python train.py --num_hidden_layers=14 --hidden_size=160 --num_attention_heads=5 --num_key_value_heads=5 --head_dim=32 --intermediate_size=960 --vocab_size=735 --hidden_act="tanh_gelu" --norm="layernorm" --norm_place="pre" --norm_eps=1e-05 --positions="learned" --qk_norm=false --attn_scale=0.177 --bias="qkv" --tie_word_embeddings=true --parallel_block=false --init="uniform" --init_std_qkv=0.0546 --init_std_o=0.0 --init_std_up=0.0546 --init_std_down=0.0 --optimizer="soap_variant" --learning_rate=0.00523 --lr_mult_o=0.99 --beta1=0.95 --beta2=0.95 --lr_head=0.0111 --warmup_steps=200 --schedule="wsd" --decay_fraction=0.685 --decay_shape="sqrt" --final_lr_fraction=0.1 --batch_tokens=65536 --max_seq_len=512 --doc_mask=true --train_tokens=219500000 --max_steps=3350 --dataset="wikipedia_en"
Each number is 128 + 24 x the weight over the matrix's rms, rounded and kept within 0 to 255. Layers, rows and columns count from 0. Numbers have three digits each.

# up: layer 8 MLP up, 960x160, rms 0.197, rows 357-438, columns 80-159
# down: layer 8 MLP down (transposed), 960x160, rms 0.184, rows 357-437, columns 80-159
up357:123110129166161108095133126096131101141109135122143111132127124119137178146082105114100101116101115131122102128133077095093179179134117161136128082104132115147124098117144175159149115082141129158159127157130131134127132130159100095143104129
down357:160099137122136083159155116134108169113184123157087141139176114101102135121153166161088123139122106133108138155115151166141145121125124140123112183121118139138124130159147129135135125123121150116145120110149141100165161124107186135140116159
up358:134153148115140133168120171113131074181139092112106104162087150140144144136142108147134134122106138155129175157124109171122123091121112134166114157146122138108127119150133168093125179135098143130115151186147111126076176137168102088128076183
down358:122118106144150154147121122152139117109132132161163150113111114126159203099136064121137092152124104133146088110124133108125128132140119141147139118158138129194147116173171121126104147114139118125134137112111091137170120081176078073113132129
up359:121108142118117123118139096125130119135131127111129146109153115117094129158123137140112119130108148121116099128115116112118133075137141154139096133141153145111072134130112144138110107128091133132145106100146130129081066141098180112136098128
down359:106120128183121153130114115122118119161189116146177124105110125129174130172100137143107127126151155113097152165117132152129088152139083096121132111080125107160123136121092133126133138126147129098111156138133113096104153136183125137126152133
up360:099117116121160109174127080100140123119144125154148077154141141074135174138122136100096120140153127140133118120146127128133117161114116108142125116159188113153171132145134146124126148137129081110144117111166147110129090106157139110171167133
down360:116161173154123114116135166091107152119105134092127129120137154155123101121118115138094172114121127154108084113068156128166124112135182135072155128143117101133111123130107160138157144131121130130151117135123108146154102133097175126133130140
up361:140149116131183122120144145123088151122145112131111116125109149163111129155135127149143138150115156156131134154130139127130162091124107134143152132153134121092130135117075097156139111136096125130090097118130108143131083120120146124139114084
down361:136126151131133157133129134112145154107123141179179114107117080121115103122102124122116131148108190142104131184130125129126128097125136145124134123095140126119141122122127138127119136119151120143154133112136157112126131129145139101090146139
up362:161110120140129151150079074150144114098175101102113131084144182114119104137146138138153113111130146103129099166083162143095158175120099159101128177124089136155134095121163088072137155129153123151094101157130101130155115154190143125133092114
down362:127140145114123114166135122120137119096156158114127153145134124130087097130136110139190110128157112154134210150109152140120144166143109131140154127157067115166117123125100114110108148138114198132154147155126101088131145152145107114194126136
up363:070113142116140152147207148141143131137162141151115176180124149108142152121137151160135138146135105154143155125112157120118153136135157125088126140111106156162091136114115043159099122097097126142129123195129132134083146092130143096168158126
down363:126055151165123131124146144165106147131100185112136151135124118106143076137106130113142129131124147131166110125123096097127109146128126186121183106099132156095105086157103143083112094118130141141143118162130141156120081083116158111052170120
up364:121146109154091089162137113144076131138144155074122140136134172147152104128095120106149120121147130122126125165141125105111126102089107095097124154080102150149129114129131188113126131120109197098132171095150126165155106135119076096098109116
down364:125099128165169150111168105116127158121102153133116124164136129172055183163100153165086123085113093110106123132144129088139104140174125130115156149171124126120102151144132132160139112108121110164128137146205159122100160174074127134084161091
up365:132160118134101090082136166134092112154114154114141087141089130126140164162109139128130124132139101142129102130152158115141108108175131170165134106126159141116120102145120087144097120191144084107114128137103047127175144108121116162125145152
down365:137067107115103141122062139135144126129133121146093135070109156127135119090175092101153128165115137088140100144120123195201156118127125100120131103117104125137151133105133169141151119088107109121096130135128127130131131123142152180169160131
up366:139136147123100126138144140097145198092140147146127161113097114137169111110115125143151119113115135114102105134110141140135123147135127117115157100148168144104123115124153098113140094133142148095094112139150134121125139148110100111132150141
down366:110102150108130129131104106110101101120136117156130127139120103121105115126121113114143148137124171130146137143144130107126130114152164095159136113133124112116150126100127140146125142138113111156121144118113132131133129144151121100087125114
up367:110120151155080148121136128104120171118153137110123135162152101171133123178146098130113151129131131135113145137131116143123127161131149152122101140102105143077090142120167129124159106125120122114122100129159109152104130148107105114135159133
down367:156183130072161104141093111106155124170097142105136173078158156120125161105118132142108155133158117155074143140107121165130102108121131098148130118121122127111146134126124121116132099167109099136106138154104124102135145105107165099096118164
up368:138140156097110147105106082082160115133146125132151104124116099166176129069136140127146146107111119140079128095117138125153150092148136087105124091144145160129158075108153163116132102133136167112092115120163089106151117117096190138132145120
down368:152087124119136144164109133112125143132134174127102143150100154103136131141123067159123116137108131142126157113149109108101155128150107127100137123115167072127121099124154125123137159098125152136133122123139106119099099128119115116107162152
up369:133107112132157148135187106141154126138091105214150190105116128117127101148108186164132125135121072105127124168141169133128149175109100096097145129129097130086149120111175109108121141133100189158182159134134132098131092122132153115148114121
down369:129133124147110139116136109140149134098100127129143119125109140132125071159110121152125116119111125114093163084149141117137123143095091131143152162130108102110176149135139128142126138122152137135148137113171171142082183099093174144136137166
up370:138119149118136139142113114179133138153148100176162054062128135127143156128108136155095099131122108140080137152155135126150122196071118173111137116142109102098167116174143137143149115133080121120098134143120172071135101083105116113143135138
down370:130113111135121150146136114153111113079129184149129112105165150160205109116168090141139056150142121130139172057131096096127140140194148149105124124086143128105178097110088093151124115105104129110130103167098110111154098095084151152123136127
up371:133122126105127129140103180098124116104157098093122163074137130134132139145118108121144139151100137114114137064143154107131133098101138128120135090138107142173183166152074122107133102107083131144112152141106131138110109114152135110104125121
down371:129164149132119087144130129157144144139160153103135122152096104128101144125119107120132095163121111139120137097105095117120139126155139126152150124129146148124127147122128133123143130140113134136136153127108125140151111122090108164106147163
up372:141164113151156121099124154124130134133114082136103138142074121100139121145126163173125143134134141136090118085132169099089127105168086119122127136131128141094125117138175121104141115144113125150146147097124150072173106133143152142141133115
down372:128125110133088144110135147138134103128092128099127168117136154161132139144171130125157106164125093178157117131152116132136130117149128162117146122108120104105141120068134090167098153118072106182107123157143154123134119119145118104153129118
up373:164109125157114092157111111150124181125128134151119093140146141174121131100104136135122116124105157147126118143140125181089140148095148139130152148138102107122126130108112108146123156146130122105134128154130103184128115135118121084144119104
down373:153107129107150143110127121147171157127133105187119121091122095136110097138099161146118113128117139135148127183109127118129119119124178137120142100118175129136117150141135132130112143108162090137134148115133130114102122128123124108113115115
up374:158118137104140100116089134124151175111114118133159120084144106094125167101136131097152135092143126121136154122121147149169113118154075123157113174165153160080147114142153116077161080129121083164103130122128117164134124112092166158133083133
down374:126139091110145119110128129119124165131105133109104120130187141195099129107116145092118093125157153160181137115117159124153141120108162129119159133124118136116112110136129161109118133047088137193101150137127097136116112083113192175079095127
up375:178139146155124107123116142133152121116139112142161096140116100145097102094158163134118162144127113141167127147136078129095126113126135096135101144112176132159124084155122123156140126139157133176116105128166074123153152108145110133162114106
down375:125162085132134129090083108124112132121155141173109108126145153103150133151114109103110132154119158159113155186129142121113107111094141110054160122095093175140091099130169113151127110152112168121132123135096140088145141127143120105144117118
up376:128129076083151085102120108120129162133121105107080156137112156139086111150144159101107084138133102153123128128124167155148125132122131115119140149123144144089148103170129126151144134171121126105097149149097115096091141146143158154166127116
down376:106118132089116138144095075147158111135130111132097143134138105122077153101122114126165071151129108146148137122109131154146176138124095091159121129066148125124156109115125115110104129115115099141104143134134119143112133112147134148117160150
up377:077173103129098154118122078140146119084095157094150133140151135168063137117121113140116116137161133085142115109168138176117139133156150126192090148125132113118130160182187126156098175112136144120159136121130136145143128123089165124147124103
down377:095114111140095067129173123088109131106166099130114114155117113155123164138133190143113125166139147112108127101113124176127084099118154093135132155130147080106127116126113152135101089099129151131110102162125132099137100141194124117145161118
up378:108114147164097164083147137127162119163122125171104100130094158097172107093161121139123185103124133152168124164156136156164142139157148120133098143148217123097145161147122107131140137137127126110133147162101110133156113146138147144170126109
down378:131139111113127108129177113128112115181104128142102111042124152120110131157146132167129152147179120139133093163195138140113153123188120147155120156158118102109116176137106156108154150161148130142172117141103132137152104130138131223142147121
up379:115149155142098117172161095147068126121140162150150118164097140120158151097140107178111122150120162101145139099127141127159156145096125117126130147115163132159138113157133084067140132137129146121142102129169104127113128113146140084141151139
down379:147129160115154142113116113168166138090146121075084132113157170131120140124107128093137130126119132131096119146164124163143118116121115131177116123095123168117080136156110078155121120112111095110135139129150127131170159144179134167093153137
up380:125122153130111137115158083141150160127123153083146125136094143155140069125131154147143130119146151120123143121151133123128114124130121145092137152119120120128148183113108131104104122120129144083133171129146120124178136124155127105148139108
down380:140103068131119110141104129155113146124132106135112154105173132108076109152099150125127099136136100127151152128113130113100152115120129173106138151090138148110121115143130152163142117111125127141111153171131103137106103149084114151151135145
up381:051146151139153101142121100143146130107081159124145085096150133093172111153156159157136124147125167093103073069155144157100156117113110087126155130159122135107117151145072125092124119136102161149131128135151134125099142155132179099136142097
down381:067119152114101156134091133142124171146180129127138156141150177129129109151093051165132141202111129121156103109117132139079114128102119114150150105133092133159124147145085093133093159111109144115154134159126161120090120155111128103139129130
up382:114104107135145146143131109082171151136117152140160142143136115138121119150124122119122105139099137140161129164146137116143104176132107134121107178120101109114127139128158127099109104131126105117128112135115112180129096137133133103119118132
down382:133093128116114106125094102108099127125128101119143128124112153118137118098144122082088143138113159142098128132121135137113129124157119106121139125127128129134110128131135126128146169123158131167128102131100110127123114157117136125098105171
up383:148125123130105129191160102132083107113133080136115152138134120149117153131151122143159145122036133132150149131127146107144117086132091125134132139106126112103140111121091129109146131121108148133134113087110121114138133177141121171119140096
down383:123129104123092130129130127111079135173090127154117121108149143153118141142164176134157139132136127128088082161162149094126139121153126132137122148107120121115133132122101176120111124131126152108100132094178124139110133113096132117187137115
up384:145154165125117090153186098137096166093102137117181115068149061101126128117135163152140177101098120155129169077124156098163187078159076183156141136144128124120139147134136101122089110136158194158103121150162130131104126174140159130151131144
down384:159097113128116156139112093128108145111121092114115154110156150136121176107117140191117093143128109191113141151156104095097129089150090129155117128120087104132149113105167105107104096110118109149123170128146098142085124125156114170140113155
up385:130123110169092125140105150113132143129123096141140101133131119153088105119156118134137149116145123109156110192136122119133157126112154114126103141131112115143162109136081099102110117118141128111177130133105111118134121158126140117153140125
down385:139099102095155129087116105164110119121125169137114121104164128156131120126167120106131109085183137132129118109129113145122150124142137159085120128144137170172083101107147131165136126147095137185115141117115157139122111123121126131128110144
up386:174142103094084124104099138132170155117117125118116080158113164148121110119161105127139142112110151111141172116123144154130129165156095120141136155172161126136101129187153105143142110138138127122108151149068080090128172081129105118184087101
down386:084162139138135107150141127100148146061147165147135147151156163098128129137163136151157083133096113154160182148099143166085133102148108069096102097153163150116133127122139110157096148076122135108128100078117109117150161110160168094134174145
up387:076126093093098131132172123088085110150141119144119122147109104135149139115150107200183140172110169136148148160159123080080109120093147137115157137075122122115181110134099102120120145140124099136119120170134101086154111149135092156153111121
down387:135096139133146142136128141112127137123156195180148151164124129144183113143101125109124133116129110106083112138080114161114112139105094098179106126108121113103154144068160118134094124141163164151137094067149161142129116139114113122148164115
up388:128090152109114117147102123099094151126089184126115124153119146118148185150098096129114094120133145145150100124097120162145125170113112147146074128138119102119152155132096098100141139114117082085125117131125087190171121135112146133128158130
down388:108090118109141156155111120100114133104163104108161077153110092138163157145120146090170125181138165152158207154092117081081146107138072144146128133135126129156150130126149136167098114139147086171133118106133112086116137148129130172165135167
up389:101138175128136132143150137109148204132155125114114169101129133116117111150143153159158149096136125110132123124097134096148081145129103123116109170119118101097104139128133143123152104152099127130123106107129136143057147138099140112105130147
down389:169122117129121134157120099090092121091084180115094146093156159097099141149131082157102128122135118135104141159086103117135187104093130095147149125167124128090120135154153113123109134123137124146098170151101110113116099144144137133085154120
up390:128134101146169057109095100123153050104104111165160143095129121137150110108168120089133181139155144139145094075146135125109153116106165128127104147106110119121121126117087143144144142144112093097139133123138125155105149115157124132133161106
down390:144139143113121155144109093151121160145140093178126110110142159144127114108123100132083162100117156151089134140116090139131135111125108117161144143151150123116155087086134137121062144127131097141107095131118153119089138172145118141112150100
up391:141149131128142143135094113141179087122123183113107109113129133102134129097123141129161172139160107136118145106093196091130103096133086153118130139110108079136152150188101118139149134122126136141134125162126156131106144139133077082180088136
down391:166112151133151137124147085114140126092109163105115135118096115090140101088131149090104170105138116115101127154152127135093123101123132164122115151144072091163110147114084060130114149121168140113122143103116142140156128150155114075130114141
up392:124132134110112126144132111129158141074105118140097112142129120097151146139120111144162111101145116148147119100089135129103123123143129153155182134166144106181132121101150162130105123124145118126148108089139135106115160136107147147142118141
down392:116153108098164105136112119121143139125109140110186141103133146163135115118131114103145090111135122148097122118122136135142118136138147156107090120102148171113115136119153122126132070134147159142159137120138110130153095110144149139095140137
up393:107155115134110148113112147148135145134103173121118136166145117108145115126184131149151105070113110122158102154114082107143082150117122136102086089124145083103171115138104129146097138173133098135126138163108117071112143131125130106105130090
down393:179113116127150176144133157088157102136175149192118150098124113096105150138133117134144097123139096153118145144101142134112141158126115159126108143133103147090141153138164161115135182123114148157105172084116110076162128115118106167104149093
up394:126137111085130137154119160119155140154126164110128152094152169140141120155116134120140160124108122101120109116187143169122126089113144156111125132162132161139143092145097113107111098110134130117131160119109133106107131127145130134109169129
down394:139121167135159110079125116131148123128151106119174161148131118114186092080152088097101139107144183105112142164137096147158178120140100136092133132158135140148173116123143116103112071147099138130140092134088116144151177110122146135140154128
up395:160101133165090121120174100140133103152144118096119157129148123113109129114188147152140103095135163141095109116160109106124137110096099085111103126144157086118122146135104133168178146142103172082145117144138120123120166137128143154140052117
down395:147105078095090156113122159110159115100137066162094126129138112149142134139133134106119127137150143108143089156129149115110089086138137129132145115162110112152160149112162100108142159099122132112084106146134150145132150157133134154143149113
up396:114125163176091142138184137134095128120142143121172114115164098108140095130111149162109136110155162114147108119138164128120112098122142150133165117091117168139173154136129135107139113136095160088181119144149092146165115132128147160165123098
down396:133091108136101089145154117114123104101117146140170143147104127133116079154131132126146132117136143152113139135126143111133146116107120160133165126094127154097161135144150120114172149124108111121145101117147147119087135106162129154101093134
up397:109153141121132096121143132126095156112149129140127136068135158144167082143118148115153141151171134146123085087113098118127127066088112105121096174141145115122150119150111130139121136139172122115178107175086151125121163116156102086148152176
down397:142099157116145126137070099133107124088162121130133118155106118117120124149150166147143133140149121132162122134083097133138133125153121130122112124184108137139095148125127146132147125159116155092131117121117096144134169134168118146138133124
up398:142174132133157139150142118140140140154136130158131137158114149108141149123087145108124181092114062106078151112127142084126126127175091145089121107150117118142135155080130122145117179159105099092157144115146152087134156142160111150125139091
down398:136130163159142157105148128154164174143085092182131141114110121118168176141111103174094119117152126152112121140133118123155173114121130113133143134121149125109180121068100099143105132136124092140129106123120164147106151097128097089133139115
up399:144124150106115119136135124155137146122122115093125132128139104135178168148111142159152110155106163146113137092115109164136120109109102150118132115138141130134130140128146159120127134123173113122157124104090126112136143124138107122136113118
down399:110138126142108126116131114139148109123142141086102150125134171129143100134168158106117110112126115135127134080098119131112126128128130136139132126101131130139121151150161123138168123162122148112150142138150140115118123129131111101116135139
up400:144096139137102137114146138131163170125140144156146123142119131152145135089105121150125124161159140106123177136158175165125139158125118114110129151128125107124086104138123119109140143136093122106089130126132115129101119122111128150135119126
down400:168136160065125104153097131134147125140136122136111137113112120153150101131153146111145124098162133176133089183136126152116121119139131149128128137106123124132138145148152101146122134116141120148119126112073142141174119137114134139111132120
up401:111108154129132167157150103135125096127145092135112122115143144123105156126145131099122109124153143071127124136152159095118123077160137162153076154106166117144163116103133116099090125131116121132114128105156089105088113146135145086122100151
down401:142115114155126111117121145117123124117128156138120134113143131133128100143131120162138147140141115141092122108113128158103147100108174107153142144174107150089143167140099140129135121151153091101078150107127127056151124139152147171127123148
up402:102155101102130122151135101114156116113074139144124149129147128122163146111130183140143117101069135125153117090147118166099150138096127147144172126104117114131196124116124098114097109099129163135116119131093179169134113149106142134161127136
down402:116108141144139143122139123144117134131114123122099118163155104124158140140116079111103101109139136142107164146140140103158090121161183156120129093114129146112129156102117128129132097111132095161149151095149142118143086098100128137128134127
up403:121120112126102136147137115078148106147133116141102143116087098119188122119152120110168123127142151120113141104159146145116161119091146119151135106068126105146124111096114150125148124107116152125109080157102100178130148137135132173164145158
down403:179130119137131134107133116107156129129153166150097098116041093111160102127090083133134165139131110130155145095133132121158139099133171170117187116125118168161126094146159118144153083134170143119135109125126159114110102115205113135128103106
up404:177155131122145120148097117089100120145148125120120137133101123168113139107100120137092140113126145096143129120128140143144146136151131136170165119136167160124083109094128120130109124118102121128136117122118130137123136105128118127152152122
down404:118113080120158119126161143086144141115148134150136123146136149125125118091152135106161114161068100116109133104119164137125137109127142112133121144149142111144143154123141117118131109158153133148145146137142127108129143167116127131117121102
up405:146143114115059149124118113122146114153104117089130093136113095135130132132136131152158146133166128144153144121139115119102124106092163135142092148103140174110129123151100130150108154136103118148152129162137134143117100102153155151169148108
down405:133157137162129168133124152153107121155073151102167136114125110115108133139128155070108112133098092122137134150122156126154120172154173130134119119117160117179139156166168127133146107100117138100158136127092159102157089071096087107119118145
up406:137133126123150119097154125129113089082144087162119135115115149144143129101110126137096108094114157181150084148165129161117125115126135149152103154118111151106137093098083136113170133104155125154119145162148107183164093101110112133130118148
down406:135142110192128121134122159094144130139130121111142142113113098091180085161104094143154150148101140115165146165127130114136173129152148134101156089154157112127140144159148134148121116111136117092116109137141129123180102115153110079110156122
up407:114109182108088151135089106140134175090148122144129131093144125117177100125099122127117124106123144111172103142147108138120149135161126149137124142129150132129127086120103112096146142130109128112131126134149122156124128164131146085131107091
down407:148123148104116142123119140142134155110118156144172128078120118127098135127116112135136120151115197138105120189138137105134129110110140120145145129115116121134123137118154086161127143127117113122137126080124132135157122121184121147091125111
up408:078129144103129138087126114109151088172128130089178120151149102102126086085113170154147171105134121076136128122159148141163189141089170130075097156118098144131080092091101121158114140111121137129096094133139125087145149160125084094168092082
down408:119138161118141143141126132135139173145113153132161112155075126130135135141150173143106162091116101121118119116145151086131123170111131152107099163113110102148127150131117088198096147172140166098099113124156131110116154113139166159144121146
up409:146101148139075138144100092085174129145120189132105100126117140126152157084108106118148164080126161088075091114102121172119080113133128132034147114141095060152177133096112103140124103169145121129139113124129122183074102129139137162152134182
down409:123131153166128146145138143115144074133156145163111137150165168108116103151071118112174135155147134111083124145089134139118113173147116167095153156124110186121152132127127148121143113124078142142129109137194106128141145123127155144135169107
up410:139133118163120146177162133102156123150141152133084163109184156092097113116117189127115140160140133159179137110127103157133128106079115128097100104171134169107147111149131175125107119129150119150167125121109116137149087105159112141132120126
down410:107157151108184121122123115122131135138162177156135134099120152108118120095142094122117125109067198132129099124113101140140158148088135094173137107155131126141134131148159083133113144134085167139101159073131128128129109116166073129073142116
up411:153135134162093116133149113109152078132115131128130116131139088119123119118184142071138122113103169116146123162125126133137113115128117136138109104153097099110081121163102125154147132120164122098116154141175144142084131103148105091128100158
down411:114113099137118160150114132153120111153165153103102125089104153127170100103121147130148131138118097136132151158119136169135146117161147137162150130122145111109118110094085117132124096106145132152120102117132134130107162184161115134142105146
up412:127121152118188126082105141126121104144104125122204112138123137141112121083124130133139137133104140084124103117154118151080103156153127150133102131131112113119109122097097134120104127103124182074169094171159130122127087129140168131117131124
down412:159128090107160123153118143091109148073107123138120118108133127108089129102100111155185151127101142147077125119098182066100123127094129137171103114116096131130105147107158087084155153110106135088146143153127149120117136166140145141130153160
up413:125111120116145117144114121115154158138133118129174136141107130137113153142131122107119118108111118131125146135118114131092094121137158136127142133124139115128141125163132147147116111145138143136108077160122145137111123130110137105135151114
down413:138120159101128129117114116125132104083159143163121128085133108132133131089150099111113127133196142127127119135133125122146112123131145146096110154117120161131093160109111120118162133134127128117102149161100134143116112132173128127130103141
up414:120157151091076121137126124143107088158148151171140143117127128130163139085111136120140137097129119097167138134136129123101145128087107069138143129135097137154138103094130121134130086197131118123165147111129112153072139167085104137114094129
down414:108067138127133132074105125123135157109156128082101127138127128158129154101133170161105094159098115168154136128153167113118099131079106107102109174108098138153136135166177109113141121141107142174135143135152140163126114107155121108061179096
up415:123149158132128149114137171137142120132090149110143121114128119147077138145145131155102159093136134178147128143129122117146093122139138114073118111157183111125095147160129107143124162166108126150150121137148155140156129117121108126132113158
down415:165164142128119156121153107100144104128128125121121110098110092108135130152097108125092106107119134129139134125082161146141114121168125082126150147125098107145137143134156111139129100137127160114120156134078156135102132111111110139101136135
up416:131167137129132104153080126150132133086166121150121160126123099118107091121128152127119187135093096178142148155089174088106147114091130163139118159168135068087136120136138128090148138152105137114100115171105088121116096118106130115135150162
down416:115158143083127140124111149085103120152081125140137064128110169125151109096143158141138149145139157081148167102121123127179147128119119132119131194150111159134160155123116130101109097133168181114140143133105108074142191108097170103153133092
up417:111107186136152127123148152152142113171155158126129123112147184135134148074095108072150097119153090162107117167072134118135146153175146129142091146100099140153171121115108146121112107140121134141119142104131102132136104108107112117178109133
down417:143149127125098198121094146143112102122133118139106130151137100122088116172118119135080104138137092153117123147123127135143112148125164104129148150146122138113144131184152131109163112102154154152083169099104124134127112076094120119081146117
up418:155085123130155107112155123143100094123151136122164151135096113069139117112144110109149098125147114112190110092127108128109135132137141122095114109141093150151124125155138178105107142124111140163155149109143129138119084142114134102134098169
down418:189144163122153108118149171139133152132097122179130149093152136137123147132134139124134120102120145160137132125120096113121101091121120097078132123118137158147108128138088120122145103178144140125138131139148129137141150132180120155090153126
up419:140098143138139169141130125102113118148111115146128153125110129137136099118153145131125133117125135097172126132137128151131105129132146124143150149160140114142150101127115110149093151155121101130143143123116116124113125118107096157117133165
down419:112125124107129102124140124115149120139120134125123120116144169143113134109144125131112092100133136150141131120119157120162134115129124143125114128101124121117125150115144088097148105147128139115133111144127143142122147140148176135074109168
up420:169138137125113134116112122125122108148138157174158146111111102128124117059106142152129067120116122119114139129154103119099143109121107103110079121142143137102155120136146100096159130091110146128101108129115050110139072178149145119150136119
down420:132161158160143124121068151129127114134087113112099154062134157166121163112109161101126135176134119120130084109106153165143143129116136113158125128146098075132154143136089102139130092122105143118159140099148114139127102145108161130137140117
up421:139161098159110121129147094134130133115151085134118080104086099125095112137120160133141097117104092133131119114147149143137185121119166134139147128121097109099135106113148115157077064121143142141129119133113115143170192157132107148119114105
down421:134123114115136111158129128140138167149121185132130133132120100143158125158141130134139161134114183134140123090083119124119133112117125118088160138145140100153157088135171110132097104093161143130144138116138148126141106140153079086099154103
up422:097165150168133126162114145158108147126135099124088160113140138112131128155129124140110137122115133121095158117130133164134153070098130098139112127117163109112122105165157156130116153141134136186103111117105105138120111136113130106121158151
down422:121108114124140088154108124083103128142124136145165162115149145119169156096164183087112143122119105124124108114115142106152144121153120117109133173132108117108124138118137137130139130144114137096133115134116132176109150150137128129149138160
up423:143147182169129144120136129163124105118177138146114107139123067139103165170165133162175116121135138097115127102158145115173154145152128103152152100111111103078128096112147105113126136136107117085115120148159135145137112116113164140128160128
down423:161074137141100154159091131135147135104178121132142099114116109095117152102155141119107111122121176097137146135157120120109118126139141085177155097139120123152099138149162110149130110121158112152127146095168124161147164126135162126095151111
up424:128135108121082135080114133110146169113080128098126121119072146166113104127097151119154171091169155131066147208145128160122159137125096153147146072094144157132136102104098115124121121145095153115126139159154110153152134164141108096172127112
down424:122104142097122136127124131126122127113122126136168124125127080109139109114120113132105139161095197132145143179142138122118122095139142092111131130109115104114128124106144119154121122096108093149129147102136130149142093116162134114103124112
up425:143102101093095127076146124123117138101081109131110157106134108095139120126152107137136115154159141145125145128121112121134116120158189135156139148167116137109099121163130114119147095130124074122101137124108125155116144145117145133106163144
down425:119115139184125116155125180156118177138132128135118146126150121115123132161141166120121161133112081139160121148103130123129110139143117123119130094126124136125160096120078135128116143145122152083119181157139147121094147128165122113119105139
up426:168155113110112122132126137160116112101138197122162152156097100141151146162146134147143136111133115132125143175066129157132096175053146142127128156173165137115134087095117124115094141106118129097113106162141077082127163113131090121140136120
down426:116142128125120134117072169095150140118147096136134081109151171155144097148120134119120137172101180157152124117120101136169090169058127061119103136146141128168096132144122107108108127118141143027113193073158100090120151118151089118138135101
up427:142151133106144131102142162118127132089171126156135124091129122123117139123115145156135088083102140102107157168131133119115158142131133127158136163139167186108121126122102162139123123128131118117147123138080129121136105108129092150126117065
down427:159136116080111119115130138101144142139143146134146129082110138158120135134157136104137174079163133164139084114176152167107146128121098181125136107132143125141111128094100124133121122133126102126112092103081142109156139123114150135122119128
up428:124141122132121123140134113126114137112154123089164121115127171161079137142169149127153158102144141127156084131132134125118106108150133141153109108154135129130110116151103097149112135132135130108172092072122106161095103105074112112122133123
down428:104121166137080145123118140131120095130121141155154120121128163152125127102145113125146136185156130108104131081114087119094099090166126065143163128125095171132114104100132124079177159136120114141101142115123133193126130118126126135100147164
up429:155136106136111089101122103119133158126137126118124101138108108114154144132121100109158110085121132162100111106123113085134118146076154147112113103166139155112119136183113132156102133149103123074102181123153140127127144109149117099113134098
down429:140161140146146127131137112111104133119110146176130156095142122144074162122128124123102096166153167122101135127110127090123087154145120140164148076120163127141135131139131129137118131093153111143112112122103098141118148156145160130094149131
up430:123127120158131089152133083131135149123099169086123108133108152109154143120132133176127147151129133139124146114116086107096162152153164149141130141077147099189101152151137107116138157179091163130132145147135112118110146146098148129114139132
down430:135118173135120158092135097153119135115127112150119100164092119155112119091139096183143140160140076165116126108142150138086098162123137098193145148142142114130151201090094102104102183122153085126114133132071115144139099138124095113153133138
up431:108102122149096100141086117105112115121154141117115144130143122126081131153115111166139165130140147124135150137148116153141163129124096127120104106121119164105138117118122100143117118120130158121132135132138101127130095099139120129153169110
down431:121139095122122127097135130121110112127131124127146139109152169110121124154146133100088100114117078113108126129144140111129145136132157123127128131134159125117141139114141115121150102147124114141109112107107151105139122144116114122117116108
up432:134166142130125150133127141144153165098148116136129130103161137172111127148139114083117114128086126087125110133106106094101136154151138140144126116100119081162179105136090190178138153166114134103166139145165148113118107093158114147167143092
down432:181078118152112101106117120153143154163144120182148137093088144116110168162093130118107126193121161153150150148136138110136141109134145115148131144095090145159131146135162091166149140170132131136131128129143165157078121111183122122069140115
up433:129128119140133122106108132166144120146129100163096121149146127116097119117138127145133138115124143097137134136126156130148106107118152123136133148140105130126121143109111147136096145123123085128141111151118120141120153122120116116114142142
down433:115135131117136124113111135113115141120080121118143127152129140138136122123180145093128126130127073131120126108117139130129138151097142121129136114120118131130125161132095117114165122130114149106115116116136136129105158152114116138141128142
up434:085143119090122121141123131125133138122141119143169190115101091131145130112119127089100157125117124122141116103186136110153126179131128105115125134138131107128116092130129159137124129172115119139112130082137143117105127143160095140163116151
down434:093138140125132119097128171131134097149170124151131116122107170089160099105116158089167123117107121138176107132107097139083144145146088114100130124163132100145129137128124137109111127104133162136134127125130116130119111130147072105116159119
up435:167116134145099098118121130176110135091123145115113123087155105162145142136122138130147130092073182136145152122150124106165121123142089156140127127128193145080116142143144142158130134143133092122109149147139133092187121141104103121100114156
down435:121099109136145162093125164138116150160081143105121173167142145094107087093132119147160128140114118163109122110093084155136127102162168150114136102094134124125124110135118158116120111122156095092130130108140112095121121114116146116150098137
up436:149116120143157116107112100165128160117148136143138131105155141136102157122118135131144109132108138178129130128124122139130117123122123134183115133148149100133174093172104138174083106128110092164103134109130123132109119092122113147137122145
down436:167144167132111091146098136137139106129097125187128133124130133150109125114090111135147081162154146148120123150129147170125121157141134146128138114116139122119122123119120106108112110158108102117106122105114128129131111131138152133115143130
up437:091150187133096129173139095131128136099157128158117113197111104171146113125096148068149107139115163100101132091088119127146150100131140134113108166129145114155119101140123106110132158106097127107106101162116138121155113126165121073110103123
down437:133086130106134123088120114090081113114074143090142135067110100109115139142102157124144135098125127119123103118066102190172128097156168120071154090164179118172111093147088174127141114125173093169095118114175110135092140122086100086111138099
up438:154168089143140125112103126091165133143131141162162116161133122177129147096144099160114106108095170134143160162128089145132128118124137101104118089092138107127131132116131124084170104157112122115069115162130119091129120113108114154132114136